config.toml
n_layer = 9
d_model = 768
n_head = 12
n_kv_head = 12
head_dim = 64
d_mlp = 3072
vocab_size = 8192
activation = "squared_relu"
norm = "rmsnorm"
norm_place = "pre"
norm_eps = 1e-05
positions = "rope"
rope_base = 41600.0
rope_fraction = 0.5
qk_norm = true
attn_scale = 0.125
bias = "none"
tie_embeddings = "early"
parallel_block = false
extras = ["local attention windows", "shifted keys", "normalized values", "value embeddings", "hashed n-gram embeddings", "capped logits"]
init = "uniform"
init_std_qkv = 0.016
init_std_o = 0.0
init_std_up = 0.016
init_std_down = 0.0
optimizer = "ademamix"
lr = 0.000192
beta1 = 0.9
weight_decay = 0.46
lr_head = 0.00703
warmup_steps = 246
schedule = "wsd"
decay_fraction = 0.869
decay_shape = "cos"
final_lr_fraction = 0.05
batch_tokens = 65536
seq_len = 2048
doc_mask = true
train_tokens = 881600000
steps = 13453
dataset = "wikipedia_en"
Each number is 128 + 32 x the weight over its row's rms, rounded and kept within 0 to 255. Layers, rows and columns count from 0. Numbers have three digits each. The size before them is the row's rms in percent of the matrix's.

# layer 3 MLP down (transposed), 3072x768, rms 0.0168, rows 2531-2567, columns 192-383
104:141083146087127171078083144184148136125125146146114165178153138119138146137157113053127141138140125134145120199141134190118115134126102147119081122167085135126212119108165167094138142106122110167109057077105106147123173135104116122135111137143088159078088159162087145150076105126095123131149067126131105152125215122134102145119156144145149133167080090176104180117142159117146096122115098105134132076050156183100115106158185115118130137135177126169119110087085129125096164079149112180165166125130118112134086103172111114143138045132121110153117129170196192120133156165069064078
095:144076155100127148157144196136106132084113127120068147154120151103109084132083065184119101138104093155114156173158104112105123134148077094055112081091169127108095153078156145126114102127143162108106167151127130113100133107176119121072124158120095130162123145142155183041129131121109122109088148111104084174169120160130141129187070080114131125143114150183072155147165125135168071133110165070118120141117122126179156100167123214147155154127124204135087145095140104093128112166118130157126103118115104122143139161165181113116123108125126099085109173107079139111133182168118075158
112:119122091157131166106183147104139106103107120092105068109105149104163102118165161140133144127138101121113137123120126124141183125140146126099145099178114125109151124214150125122112128104088135135157153131124088141111138146088139120160130149087143104171158141145094104138116115093117156132199152216155147080128112167212131158093194153067111120182134169143153095153173114136173131101164196113137114125123199128085115108202132129111121084148094100140124104147172139108122100120097089075122127087129110106091128117135177072116071084104178085086164173147100095142157148123114157156
095:107142149101135108162134156127147148180088101153094116219124090120109121119158071207139065194129101073063162128202153186134081066122174096112117152120133138122117123148215133125143143152099096110146126199168093112146144131147134113101139160180136118128145123166119084120196122163158134146172157150111150176160138140137093172119144148096170094134108102168135138070115121139166175111111131130077061158110125143123160150108173163121104139087077131161130155106202139147111062141127092103087157140154170102128180106104061123133082156146133063125167090126174188131099124101102111129
097:148110145161129100181064145145117108136087136086110171125115117160132101094037144206117144096091130093130185109082106127125115120137134137112117099077153108111109156142106127099099120143182119122154100087123098164190126165128138112112127141088127114106124129141099146123068135158099097163152166134085130169104060186109177111114147153061189180159139114122141160149090122091151134169079160150219130160079116174121113162142088190149125190149122139158083128091123176180113141093145175139125114063148102099140165129140185089099135158099133127138101110180148125123165140106119093112
109:164155139115122136163140174143095161181097060099130128178161143162160124143139109122165102139125101183116173101142142084075125054157123124122120075120141097082112102157190111146077122099118144114120159169123112160096139132164104139188129171174120129165120151138096101112166125175123126133179126156127133116091161121156091100082120088085118152118119107127197169090127149108121116131192102145183081107078109042138125087104155121162182151113107158109119135130122132123120122166112108088149068053062133147127169137172137069126175124107106097201074137115108169131154137148127199118
105:113131087087096146176081134131170114116148150146161132074105099173128103094083129101136167199150079139157147123179150133103054094071147119111158101157084082143115133153154175164126118089132085151119170155113155074123138067106114145117096123048134171127078198158100130070138101071080127111079107141116151078126151104149089138150156170132111105137135083075014125077151134146171116100100132150087202143133123091154164152131131155170168182109139122194034109127172168138165130055149135131143114082080151182065154076145136139144128095144173157110130106141062066110133105106106197083
106:120127147154142155164130121107121104114138150219213159173125113078147095191089145089184081136164142178100124129189120105084084155014140070066121139099113154169157107127181092141131097079138105110175162112176058154188153149155150087194142144083105095165110158094155159157146095212122102100138055169143131122110141141136178113140100122122100114070082116152140111142110114121195158126115115112141112135155141146164107136055102148181105176137081115176139105125128140059071110109151094139100107065129131150104119128097121130117112142090133140031119102097076126072132110103082131164
104:122117117123109067082081084142084065157184092141140158111164142067204129151104168153084114142159166099121099148139106069104095141098096055076178146119176183103124129127158139145151116143121149127148122114134126105177124126123147094150107131129147110111090213186120166087141157074074136107101124104103114120115185190099152119066113124135156167113056157203129181166096142117166125118133197103103165112105135169168143119153154108125085137103175128175131157142154132177130119114142081084078142152090132118084107104072130061174133121100130162105128114148152110121144123116170196111
102:130115110130075132118075101196065125137124067093078128161147118100145097129155092083125109110128131135147122117167119140096157139098078161096176116103082105147088177141181109194139185117121072121100131128121073145110125152131067164165141118125083126169163182113113091129146134153121159170097204148144147091134169160156161131173141122158164114084118153091143115127117183105168103166145131090118144144105160120202073175146164107165151143154211088117110091147057108155098130175095120129098153159127112083144043109082108131167089138075175133059103137150098100103170076137153106157
083:085149100161087136163128117128185136149140130126055143104158110148105113096131147163196135127167130103134074146115166109158093158123162156088073089053115157098155112096081134095104132120159118106112115128091142104151091175180089150202094132128130161157144136130177122124135126113107139093085159096154089106137063178137129131160060091129157112128118177062183118172107197121119082123129133137168125096031140129077136156137077119129133097108149197115127107134089113131099175128097159107097089169052135178165211098102116099130130138142116131171127132169189115145144150162132041157
104:097166182128170133155116116123124178140133159140137149105077125108144122062159196162180125117116066121207161157145113047171057187159179050156137075156096104110150141159109131151169134220089099135151169086146132118198203126132193078158176106125143069095109132124167161110149137126112117203168106111081182069136226165152125130113154118164130072131097077157073104111136148122105087087136170107038148132150133147149109088111145081165138150105161097178156123170143147135122119193077128128133114109121092128139114117126113084121070063144172103088145142134125183065159140177110118123
102:141143076202144181145138109140109162089110096119086042122135086132156107139141136156088088130167126107105162077141146122127170097133094097150179197090122187119131110111100083134170140106150078181123096131100157057100188096116101033080098142072085138159111121162084127141160048082180126152169150092058115073162124128144109112092112166048143135108150136163093164095128116061126153132115135176116171112094140113111159068093079163117136167102159136148146196105139093201165184089137090111116155122074125154164215093143118144113143118137065173148131104137096106148091126169162101089
101:107116119084090176081112122133134200106142118075159108139129069130115055212106111083178146176155090164094111143127175124123158114086125170135127109156087134064143045169125121109125161140101120135128162066216109139170163135105163163097115112113180127127098084157124085130117116144142148084172144187097108107155112139150140126137155197141149133139166101076108138105079130114119108119137120126026140145144152118167083137180118147116122127127143104111134066091168196128117123142193136115086095140187057125124184150102132134158078134149164128132110161171185141131152161167137132170
106:143188156089158146143113067111143118107190112113132105112101084134159106084163139120095143095187110115071166132202107100059163179045114182127176111118162170089176078119154151120162152119097162116088107184144142164129152111108120112108140109110080067101116156134110104121158138140109074151191149134143143140082151172099145158068130104136151083105070151147158186153172141144123147102138084091105122131125136097139136113149138121108115164167119142098132103106113129056099155135129105127175146157150093128105144125099125184137101152123117076107122123133087100072167129122105129106
105:156137170159127107154095146113103133165125131125138068112134071122179094147145184088135157057075096156113166074101178136183110130118121190156091167162100113150111167115160115117133112120147174078114159135119175092165185117139109150120132120139172143101144128138158172091109115162138142130130092159117069147112173120154145115101132103170134216130157102115113167128146090153110120119171173114098134137125124157125065063102149129171146147138127092105077135137137170079099125119230082133059179088130142145133081052131132151104089130146147113082072169157189142153126113139131195088
100:124115127130114126139085146104101152177122106123117126152079158145162112167084101115159150142191152109097162093131140113174062192130214116192114151097119127146099133111086141205125149119091090112140132147103142156159149137113103153078130145121084158156178148080089076090161135132145109103123131132080107108079134172096160131198108161130124115150152078165095103100140134139151170105112178121146158129113116118195168105126095162089077176194103128128136127114179081093133200142129071070118075160111126137096152137192093082101143119156128075124137112135172187167160078106188137130
103:133137085170106121158095112119131107160128157145129096129193101129049131135111103105157135079138133189184129095150134156104118141116110153103110158156113109037114088136109090162127106104138156123128124160173166123112132203090198089187150110155099117166139172173091115114102077122125112141113124050101093119128089078111104156132152110148117058186195124109105165163158108147142143129172118160079187120191137171127069153112090166177132190209130142058121136123124137108208139181127088149096102121174131142196149133186148115092108145174092131227117163123126124175112156152127069163
100:135166108167137082122109111120122076144077114118086151170174137108152053130089186135139115136149076132112144138148163121149123164077120173145180142175118151168091097138101158133160134101084145115112125110097072107141112132131156135099153150203152149070141161173145058120141058052159127126087115077133146140141147046075092178066178120076124072140081074077058178055144120136109179151170144139127121159148108104108134128066162104156132140134097110134097147067131160125137138124158116118108145138119158072131058072132140124133165083086147164122099109087138100092084129128147153155
102:087103095093126127112208148088148159122205160103129208198093124147102146087146101140130116110096180054127141131135180161187190120047115129126147111149250134090150109131138077130158112096159137155080178071122149142123125114150101166093173122107100172141112158166125133097110111078096122097135122091156095106161064136084145153119125126142122079116133084061102043124131142164106174078052164095146160124139159138089122167138140135123080089103121119103150204069172148102189124117211148079138156119191144103170149116112132063147145124136099119124120112122101094059169170117206137127
101:125166150165129119112143161151160159115112095130165132118184088154102086143146130117132131158162126113089141161100125110175158138184131116178160105152148143097115130094096106161133093148173151168153122104113139111124158216137131172114121113155146126151162101190105130100154140169199113073125114121165120114139099106089116101143174111117129152077123099139133132091111148092096141133144192142104134098129122173099112084138096153151121126161144172112144185107140134111126107134150100146139133103121215115123128128178142135052089137169135088161136126129127104132153155170123144134
102:100112178112093136114111110134122075122155087100150084171170086116092142119174152161115068130125046147191171097162148137158131108139132134116104062101163130172111153128155143116122083146192160167142113127123133050156126075099063135126105192183119118101156160102127170124144179105156122145164156134131090190113146151128118130200046161124152136053178162115127145113100147098104144099091102134101157143143101161088140106165176077116090080071147087122119187137131187115176110176119068144121109048050106135085089118111155140091094111143151142170092152123080085098123155147155134063
102:168163135185114084175157185141114165184143127173106175156128133152128153144123136130107121138113119087165163118105148108137173155112108141094052186141112173148078115104155098156136119119178136097065122203157148153139080118149113160106124099090148098133090168153087117119092175141130111093188092115103110143170095192118101076162131117070162085130148106104165130146091109118121156091087221158128097157202067166117126136162044081165106093074129094144058145047163120120085171089148099154160111172110091141093079114080129108081162149130134061119106110111176113146178129099114180085
105:150180149182093107086125100147111140105172100163132132207144089141120100194148117171137124085174124075099150174152143115143152094107165117139116073078185124115072176096170072105056176168095123134093133135130096177100153140090158149137069153092061184152180147156172131084117157140167093166164152122065100100149130106120107070084164067133153062083124207193173113108117130121138087102129134143106128112092148115081121088072129042163099130154133118139154101122117134162136170180112106200092127106151143055116134072093064084114171099120208130130068125152116156126140110138138109121
107:148134141195164154136121125147168176152097154118143108100102140134136130084147115101122110111126108107148118176113109133126108106091126080124084147151161140112141082073150114145135176135076143153122102141146165038136151112100156143198131102134112108129084147106125116174085139126190132120142108155116125145197110143174118146107123137164126090105142144128040209084163141136074140150158156104128180140201133208095112131108128179226150118110186161138151131171105141152119124082091065173116105172157143101135157157166150107105159104154130152132124120095160088085163123148128111103
101:131145142113088115097087057105201138131060095102134039098168097096183127159135149165202154077089162108184183113140184151119092138082170114119065094149212150192146134118174114143161077070126139129137094093093140155121134065139085092164139148084113092093065198156121143178114078108100141121097134108122129111072085108181124123145135089112117231150160097101158120136124136119068095098122147134106153139092156089162124074143066109123096124161186130137150099113112193096133109102120164117095114081078131140137117093155082145190103124075114145125152083073130109120152116129109115195
097:111121110106139114143160175161066110089111071097150183134140140115125089119111113085197103165088089185105128114110180143054094193106160127150118115176120113121146128126177129141145158132110151149129182115112119122094083134152106126136130090099184146119136160135128145115105074161131126134158101075138120109149126141098135149143151141112081126161148099113142140101139179073110073189088117102115143139129086116150099139083149108135040131141148107152062109098076151115110132111078104210137088098127192141147113112150092058117156161185124135098103130164089135132076106128142071186
104:204124179082081172165171147119122064168102193108167156149085156145126123137111122138152127119117136092229174222128066082164164126062191161183098106136170222149127138126114129116105166138152132079129157092160103138159201188145105118084099146104118094171112131081213122058156101104119079105150107128121126068151124189148100121046122163141118057096143171094156142118105112102136149157056153110125161096160118141104147100095132098156120147116072154161108154176063159126092086107193092165112123154106132152141157154195101139127154145118151148156129155110099152154140087167172122159
101:167089166122163118143104155128091099088090151106050175111141177123100153092139073139085196152096183117094148138137083133073148093111151155091132161087189125101138148101126216143103083130062139162115153112155142129122154119127160132108122089166075079123143133145143180143178185162197138128153181161153149177093134192090156137111121133157165131080140134110138098107083103113160136179096140203192143074087146134191134167178137132176146115090100153096084183153150150135130127138138204096187161106079128105095134138122132153091086107123099096126140173134148137160111146151109194112
101:114182105127117158090087144131079182113100146133085112173106150067104095123132148067106103111161177129143104137156044073136146131227124085149109146128124096134148109090074145124157128151184104152137194103149108101140126122061116094129140156150146101177058104140123115156122162138218082126167110125081070127136180091100085147241103158100159138134108122152112124110128097149122110157094172127186104124127142061124154165144145129021172155157130169145160124177141140065186114141119082142164159116072103108101116137105182095103101123131105163099174156134124124088119056148145142153
108:128163196157073096129130133191107154127157125080079154104199104133111112128149162090189107081208184106109121141156105103137184107182114119138161092141134169149198109141114113166148112105080091064187094118128150145093100108102144145200152113184101172140101092120138135114123160170152130101163151098124146146067211112120176118144127174098126122094155068144120130085082111108077100097112132121063080092086107181094155141127146047177131169129160150126081177095098129125155146134128127091095107081102059146141163098136151056089148090135111149113138163090108160105182102096151106126
097:127112134121141108119087102087145085156138150086125115168146114140117104142172098119163085128158146120174118140191132079121091093100134069128107161145091133091170073101107118112091109179099123163122145159150069117124086103172113139147117088109114158164124122119141183106169153164175112108126124133120104081137079079164129103168144102120116109204113069121142133224079119088151098113130144101141163128190098084171215119127133130155137105228069077130091151138127116170074108093129134142134108080126141139155076136117128140129162140107160140136123174120116138138132085108088138153
096:125185154081157189162140149157136120187071154135120117152145096158161100099153139106159083166188133132144128110183120134160217130107074116099129213139130150096160113075161097112153102155058104131102138085070144093104129119156138095092110177171146140090120121120146124108182087095098190164209144092088165092106164100117167110116123136121136110096097116131138205121117106187123101070104159068100102141126127163109128117123132132160115112173071117140099103169125100119108128087106125089081058065134150162128104110117073112114113141114149200074090094153148185138108082127101152168
100:177120161135130200113154189127161107174114139176167152121189115151163152157128144149104126128140126122172130176137104148152190174098150141087100108108098126108112160071133096105077117124190142124145094161160152132186063068070145131162092172125161101140159139163156141135166087133065126102171148121143138137126130196094122156055107171155142103091140142150102138082156082114129105071078158169045125117149099130107159112124141253066102099109093127125107131121106067182105148116142111090124097104142119118117132125125072106143130125176095180143091167127069163124095116091162156100
099:189115151172109208104129115088104065161217133099073128135196147076114128132142137122110132137127097121124146110156107046113145067195163212128116128156183144221126130156116099138144151131079164146152147085180113133115108123108133099161098121138118119103150138083107173122152132141169145056082145142086094185109166106121135122110160137183129156153106132095111167167144156134090145112110092101126157117141102138107058135097078141130106167080140115160135097170115164101091161176154072174142140136072146151116180120093046127140160075182163146121091126098093108094128119095149118148
104:147126093180123121142091146118123087127146155143058114131194110149130158161191135085101164105133104126088082161126141095074119103140149141096085114153133201139106103171157149115166125178113147106191169101116105099113187111128178161089132133127185065127138080180207162166177157171130108161119144147106086115157180167095111094138128107095141102131151165173096118143167140155111181173138125079140117132129136149184121103167162109131148101143158143150142132187166136159122119066168136143107137171124093087136156156139113144060099166123086123064126101060115153115117091160135134120
096:122131114160113148135127077112136186120116145180178130118135146127171104140160079190121119124090153131107132176125117103126131180125149153058096157080154096109119137106093156158076103139100073110125063146116131165178166150129151114152137124201155140084143091133145117152121126092144162132120162082167144124113162076172119088142085164162117113174100163117166181181149179182103115106155145146146134089134152161144066096139070095106105125095171162107155127140138172077116067126118134067146174172139122110155134141140145126122148128139083173145083124150120139196152107092107121127
# layer 3 MLP up, 3072x768, rms 0.0206, rows 2532-2567, columns 192-383
104:078127097065137115103123139110117143145111108091094129151165125113085090166130118156127121117127117116136105175135133158142182140132126165178115193133134110091144175132142122096133150211118109141097150135144107139133137110190123169132103100138090136160140112113141116168088095145155076123098125111122156103126149104179082125121048123092162207120131163114103142051122063150114109043203097117102159131119130129196117171102166164188139205097108135080118134145155128168133099117106099105153112141127114055156131112122169147156130131089133182156070143104134096122192175184114122165
119:098146108121135128153127122074158161094114120080129119103105181127159142114148177112125136128125141104139172097112057137088093111131109076113148127107135119179095131155131044116154113075165109120120124200105131126136050100091131124157152131069117172186114101130116152150183086076162154132142155144187109112168170176200139119092114093083118119088159136147188161177125160154188123155204147083159145083162120075122122095111145094142118123137127119166084147121178122152127173181170142094160128153129169135136115118087143083113149087101121055159116147162160085177151143178132098166
096:107153129135074138101152212120097127181128125122161176153142113151177178108090208199129159143147097114126150091167134109129148105095145110171142139117120120089092181145123133138132096129119049073147075174161094175156126059165090105090104182065099088142161106106118120142080178108135090143165137126146143176128218125149172090093144124141147157117140143082122128127100134078166177098187147195145112123091053090087170147109139195098107149165100163143112177114129094130094111151188110153120151180136120098069157123148130119098193106081172103152089149143182111198169096193087116106
098:134132168113124179139144124101104170111136099170122091075141171062144131144117094103125148159117178096188161126177099106063068159119165143083118105144155118132095118136158131104113110148112112115099078128183136119117114196127165089138175049133122140127142142124110095137150126215122089128154087135182096177161129155092105124172157063158151152124110060150141136171070106105101097129079123179147124118066150142174139099146087154086103140158123133100090165143184126132151085094148109098158122182110171117124124100131112140096118195061131062180144136131177115179061150154135119137
106:113138133162150136192118103157167114109096130095158125086143112151182124135070144126054139130156085171145096095123198108215132131119131173164124065158108056099181156068117157071153120144136154163119102154087171091148097108188151168168082177141157140077125121129143089106209087093132108193109129156198197084035108155159167095039140131140123187130126084095116154136112151139126130142150124116161202133158146152170100114086094145114186159128101137092177099100131121132112096138172124111103102165105089166114115159152139143190172135101166109128148146121152161087157148106134067091
105:145102161129116152119107101151156120085151133128135129102117154133197124143137152086106134079125138155121096162087138135168063046163097070118169087165064121103181158112129093156149148141134132158091158184135142085074063088063069108160097138237187133146108144152158133045147092118109118164125126097116146166092098115128182144138119154144113083157126099102101157148133070123192165163111151148117132117071154127180139136104148143133100160131181184154097085162157171151099179101176082102119146159091102125054127097133205107138128090124152135149107121171126149178146150177093127077
106:154197137148101127135170152145162106140104112145158168084127131073146089153119145141185112177109063148167173059173130106067070158075101113146081138109117159091177125132194088088155162076186109102099116132113099145101068154112126085156141093179119121202116121140136090098070031135134118053131118113078126141160163223139161133157137221071137115080157122144106147146070106122194133148148163119103144133088154093073128109081140107111073104088102120134131079072148131168130154077146126088140140084139134151123128112055178148122125090151115110136132094179151095164126167163102168111
103:169122146153092106150131086133161137118086073188096137094109139185167141117128155123118136120113198110062114139154159080133079149115154093099145095187177134076153134106177120094189070110100107184086082110170172157154103084095142114187148108111094121100079157108155113132102152137160143099115159102063094067172103146145118062157114153099180127182115135170163101105096116130095123137141133114084144154139083107089127163092116117161095160106150159139126132131168177185147108152159120106092163170118151094109118120114113152170083174104115159076139144081132145068104150162105080120
101:101135076076198164079172150168132182113166095191058107168097149081083129161108126106091111128074190143157116087149084145141185070150106135140153114169109082149117166166118122191140094129137161096109162132105164094135134181145149133152122132194185099125123163085122118151167143098122117107100115098127145075134158128121176137152132121165099155138157124166121125150049055139130082084163130088136105102113128168129103125115122109130116071128148126112113098161090167100078158157170114180123192136119135157100148139150123156123112102176165115159132122103135105124190184135158082104
084:176153171150159141099044136118088130171155148110170090125157126104134134093078068109124136207118173161135145115137089143079136104142098134070135112129161152160181148134207188152142066115121152131126132148125099092084136127093162100042166117132125114122064106137154121104141072145135146162124114147109089150094147120149064139084099217151127160073162122131131168147123125134093179101090103124142170135114135080122137149141083184167113127082073138134125079153183163096137076041116132097154133092135100099121104091089167179125119086113119119083152098113122140108136133110122086051
105:121202117138119097161116082095081135147171100164187142102069153157104111122146200147116126162042167079180114106110183066187084183068186058198138096162097096177099139059094116067184162175133142144137155126155117074128112131144100140101114133121128146089122162046152144103183108134140068149121124115167190068099145166155131056151118152111153163102130098160086127170134124095083110119087149101123150132125139107114153094125118149126070155127166135115109206134132156124123160060070101092127125132143075106053100042125158088159119117130147105109135135138087141131126143137122108096
100:075164025141140157090133091122095132119145117116086106174072146127166089098153155128098121079127147112093123147096187102120108146103109124217200115138140129120160116103177131102071138113117088123060116112175164113156101116112156133174144178170110090097131106097144122172133149130153145136074129128132123143100109160100144075107129180150133152125125125070120153132098091142131137140203155144111079107113119160119181161103103117153160147077113085147153103170101124069120119095144080143121189168102169138133142150108106164165129161145111080115147160113144096184150147145149086180
101:155110113132130149135115161118121172135083110158063115079142141119085099098159129121134086110107145189149162098148136057123101126137151154139119139159157103176111138094082094126093101116115118126171034113175174132089132094129114123177207168112081193074107132085085149114118117118146120113142101146161150154118206190145138113144146116107134125119134160185155127077144183106048122132129146126091100097137126114110149131085120091176172112102188137125141186165116117121099072140113139133182145100121136054113141124107149148128091165184147082198139118153107112195117122134153138133
104:143121122113121112131096161161118137108132065157093129118173147098120119157106111178143154107172091123188086108129084092136156110053126114078111136128127102087153113097135151124124085170173167177159098103162160103132087124128200168128093123139097125133151055079111109115133073102175105156187137113104115108103094143120116052114117138118125163096116077145190156174152151097205111098111072097138112133102086132110176165117099071098144139089139154121100085133144106105165118092065156108161140176126160098126155107143161124127126168146130098133068141100138058096200128142134114097
105:102115174102093071161142128127135114128110201182185051118104164099183115160093101103132180139096115143133080093116096077111089177174180168143096160159143083149081228097159111117172146131159106152156106164195107147141141188159128142117143117078186097128091182097128052090123164176141127086148116139115092151091142142129184140107107128122158226145176149134157150164151087104140115128203097176105085122081133198141087096108134151156122128104165086151138154182091137126089116143160170138130151106141149100104149122111109131145147121173122076109133170153141112122160146129103136091
099:224121054162147107104144130084140134175125106167184193129132132154112122133077156140116092117173069090116099124102129071164137056082130098093149146127087108139059117109122154119187133084119152065146146151152100114135098136137181116140130121124171138153153075108149140098114152101177113164128195168141086119106113192208150096092096169162169084157091112138164071132097129119154098122161080105093115137163104126130113166173125132092055131105116104105108156146181182127190122109052053112104124132073166093110118119069139181118157175155134110155105092168142136090144125170132193167
103:113097072195142115133095129091162116135097155069122093116130074083117122181089136130112106140051143186158153088173075145153086092137133177118130146135102152125074133102133086117165118165123171109084076164120123152129177189086114129199090091187155070192119130101100127133074151097127126153109165137125091126109095137108131135074096141182144168140134132151155195142159129110161114158195077137115131208112090105123121088083102095150120087216135126134117129121158174129157103162112123216140107158120135132165124114126136113056121195130102125143108106084128152143124174113131115130
099:102149132127130194099085099104047170098115158149153108112203151113173079105105138176141144109157101139133126138085163079147131106133131179116105060095108126140083122158116159140144139153150142147127105121061143134117097109116124084161102082116162154172182139145112080149100132147115150139168182084120175177124123145149162103106115115115176112135105125109126151159119142106098083094127169097121086139075087111138154186142136090161084139104182131141115110056134164105113083121132119143181097145059155089174072075143118159079161099096171119173140155105123150161185086130180164162
102:093118137097110120129144084139116150053102118193158117136135153150134128131099141114131110107114174138147131156161103148091171137052141151133182158103091147130133134151161127082110133169124159177164084113185112148185111153129105122137148111121120110123190144164134067149098095101113119103104124051155132099115154128110134093166114154168143102114126116104113174152141139132141161140095119169167121051024120139183133130059111068130089146111112169153123112126152077161110114094116170107153142193071094123112126115108140105140180116102118095154101181107140134135115113144144081109
100:116164141135186162094136178078070074110137159152132132119129164146119169153087103131124188144110085137090154160090160123127206174120185090126156151135129184147141157091082098106185113104168119163172157118182089094140178136076155076173138152138114126126178116115183176133060088140108161128146088197145131089116200130156088121124121094171146116157099124164078069127114112176147142097123094163121095097116088078113175054124060162093127127118093128188147151148153158166092111129109149142128117098084171096162166136084100131139116141104126107177136090115147107148117201174119080099
102:133152131119151153117105132103103112127144079052151135133079081119129146170136161188101113119113090119177218119124143074155104100115101125086130088147169151072130163160159137077105116119108123104081083167125129084125098087092139141117117165196121176113151140122093167119098128168158157147174151130160062144128126163088145111163098091131178167147155123156175104162177130118108146142110150163100095099037156124167138124140167109092111106094150199142106121131119200141131098154168097097130147109080126148132095131139147118090087123097153179136117147132097117116140167124218111087
101:121136115119116083180136129159143177157105081124163171129135112075148132143129119145137084142104126140127187082084146172110156102109170117140067134110103144153109144120138092092115093192144122125108064203126104147120149116164091146082118079086109166131135135121077079178085124098134130124169195175163157147154130156110111046106145153089151141098184100164151138151102188107073121140112106196150086130090152129134148124141122114144114120106090133129107129146135165132116105147157124154119132139109156100146103130128128129150120145072074084171095164092095177139120142091149182117
106:122160056143081200117107170147095114099106135125155107129158135102105079129138127130135166176142134123110156091144145053152106126201182135078128086123159092097108122152118073113167140118151142152072221117081072136125127166112092114146144189167119219131144100108138098116131137190178139087105113112223116155073097083120140159121170145088123145155111170118166147161106100113138143162144163160199126201079109134119147106083123070136163100156124121124145157140097145193074144169099101118158029153118139116071167109112076134098185113098112130143075145083137132140151165130082130190
104:088112080173102151103086101161111139162103084121156067134146177132098144136155148118146166099174158091140164171118146065153144112187133106150113134126114095069140088152138143155135190110121185139104177139155130055179158109156210153149116096163175099142118142131128131119084126151170141161125140147189151121153120181138110082185137144124124122143150124188083219148147120084227108111104124102122125159136190161094169054106124139158176123089160150063108067173139135128102141145098127084171111158116108091040147072133158183165119104106137116179111122137113126119146102171090110130
101:126126135158056073158128131144128139099054208108101116121146132108081133094079112154169156123128131109155177130155185152105124113100111133164157146086094145189112172069150110065133144212220104096108077073157138164152108171153160133160153096159107158197136122104165127072124096143107151137132136128148187094068174163124059093089083144086173110150169115138144140127147151081119152145088047143142074082108124117126158161107073102154135102093105119168175115122157065145178107108088190122153091171147153124073134066136158090188129154099132087123110096132146100126111113092162109169
097:174162040128148133078096143112111103108144148176129143131146139201174135122186084164096137137112048143091138115105134172127155153133182090186147132108101096145135143118105137101148114138127066139132190105101156082115100156141111140101190172159104159109114143152186096094170108156133152099146128091107151174082107135113091171165098139067135171073086148083172138146172132118137153140099151080077144161184086106150161134072083164147118191078167158136081145155106125166085095118124094200154059108077102112208154087126110140116154111131162114172115103148093173159197190123128147132
101:107134124201192119130158095153142154145051099166132117129159143146131104190133169109144117186114114055119144160140124061136135100146114127104128126145134154168169196143117063102136154118177124127104111141082150088167115146144184130114117171095121100150133162167136159089101124129119176125166167146107178112100081173124122194119088099111137126092163117114071122182121216109123126039139078148165099122080125138125124112066118123132139193134110162114120139126118098122178115195108110092164147182112181179121149109130109141092136141140152125116169101112095178117136170135096106065
099:092105115125175180112070165126178076123130141101091163113081086124083150130123176143168167171138167168119114127128172111135145097134118139136160167125117122122152151107117130130070154155204144172103124132105117134114166166110119155115150131123109112155146220135108123094116173122165156128162101053140158101170128202104164156111150108141157110151106105139201084194143081143144156126095154163179129130124140056137143117162121167165157164129085101071118156110117117201180081160104084080181118107112144099119109114184106126163131079082157157082137147102187117130095104134163133120
102:120115106103153127157106089124086157148077122095148141151078128159153087131107121113153173121148165138122122129125148095205137158087109079137137106163157141114159162087126093080164141112128112218146195066180078108123167162147187141155122093101062150154096126087154126121136084153126089129063126090058105120065176112104075134145092164148127161132069148127113190168106092051141077185110159096138059174167123126110170125094140099081124126200123143143076083126134105135113109104145195138149108133111166131141121118126104119142103167115135141080137150141150096151104116191150102116
106:107124131076140145107122125175101181109080158123154091125111117154149163114110112112104094184091123145136147128156121142125167127143174185187130127158126117087181182136101102070163170176139056114156095096081158103111069140153158080100102157073164137127153116180108140075175120150141083106132151135107145131158127121157080108152115137135103217102158095093134143179137094063127119090131108191133145181140136133143106152140152142200103191095133080133104140116052136158112140119116183124110133170085132174102120101135144146157179119127088133119097188081128116117117205132119093161
098:166134130130159086115094120101085130130098084142114094116117129129113082096039108119140130162103133150131112142188131098130128150143133170121131123115151135148132193108174154103148085125203087153153136131086066190144112134111160175067091112124109158102169163138095126159119134184087155138149137205206126079174139195153206145139137111138120090064194127183153167136127138148133133155097118125162125122157108175137154133129087151130102175160135097170146101134120114194168114145131112177133137083079111078090105131112145127141111100160164129095170142146119120098130062179112153128
101:178120156059153131138134147177164153128153077160122112118123118091053033124133164098117125072118134116152148132147131162149180165061157049143112167151153128139120135094081164174127133102096089114123138121155054145129073162163149096141138144142112116134126094130088133160117125142098167134083143092124091144171161151162155163161106148106172145111160074182131108115122131122135093102111093105132147081139081156134082127098083139135127173121109180139126115183135123183134127130133135146154106141118173133135143098054128133154124163090078139157168128128099123143154093114089128102
100:093169153134123152097148143124121125157174140182152149125092153124189158154188211142144106127095194110128140106145095115156175126137145109071085078111132098127077130104199148143112097153190173129082108115155114117083121129068181135070065173170126087094186133087112140145123071131156159161123105159104115169151109128142077122132109197174099103108148162152098087103094129088144119117112157156126134124097143079139166073106110190109109099121128135116116109152135126184148092133104144120108096155093140151130092125151126166093071092130096141160088094139117196110071137138172152079
100:141111093149069111103125151150139152136140113157141076119113151074160048145102097125123175162097159119137109103109079093135140132152160097102067192060147052123128192167113157110142082108189018168083083107164126139096141130090148139107105082163164108143182165089124100106178138111110102155038133102130156132109137140144109137101088080074118141121147159100128146093099090117093124098161141146125128133117094092160135102082089155149146132126112235169170120135128175122107163115167100201139150098138139136199094092107163145193185069141086083137106125127115173108165126142149152133
103:152058134165162163129146209082153137107077164094103123129144155067045135156146096133127147112132132085079071192181142141093068132136104159138196126130180159104160109157073105121096137147121141152135139090124143143077074101110157176188116163101146145062180102170217203174093122131092125095115144130193117139120138143097105105125122167184194169140143121100051164137072147136143160178154176116221113156114124184144145102105145128160136108060191073144137141106120127163137081079080110135161157127117126161142153134153099156088114094136137096105149108058152164084089165138135141149
092:134098168052109148176090108191119165101107104122137152145147132182112151174068172067175135121171125144129105142090129135101113102148092168124162138105099120193120142112135094108099098106089101166111131158111131177118108094142148108145130071104142168170154097103070121135124118126149112123095127126084146126189120172180148088161138090127131074110072135170113087155152153155146111146144113116154112161068089123114176144130129182148115145053083091042128168128152093128124049140007125096166114066126185114090153125092160081120081124124134104121131139068068081100146113114137096105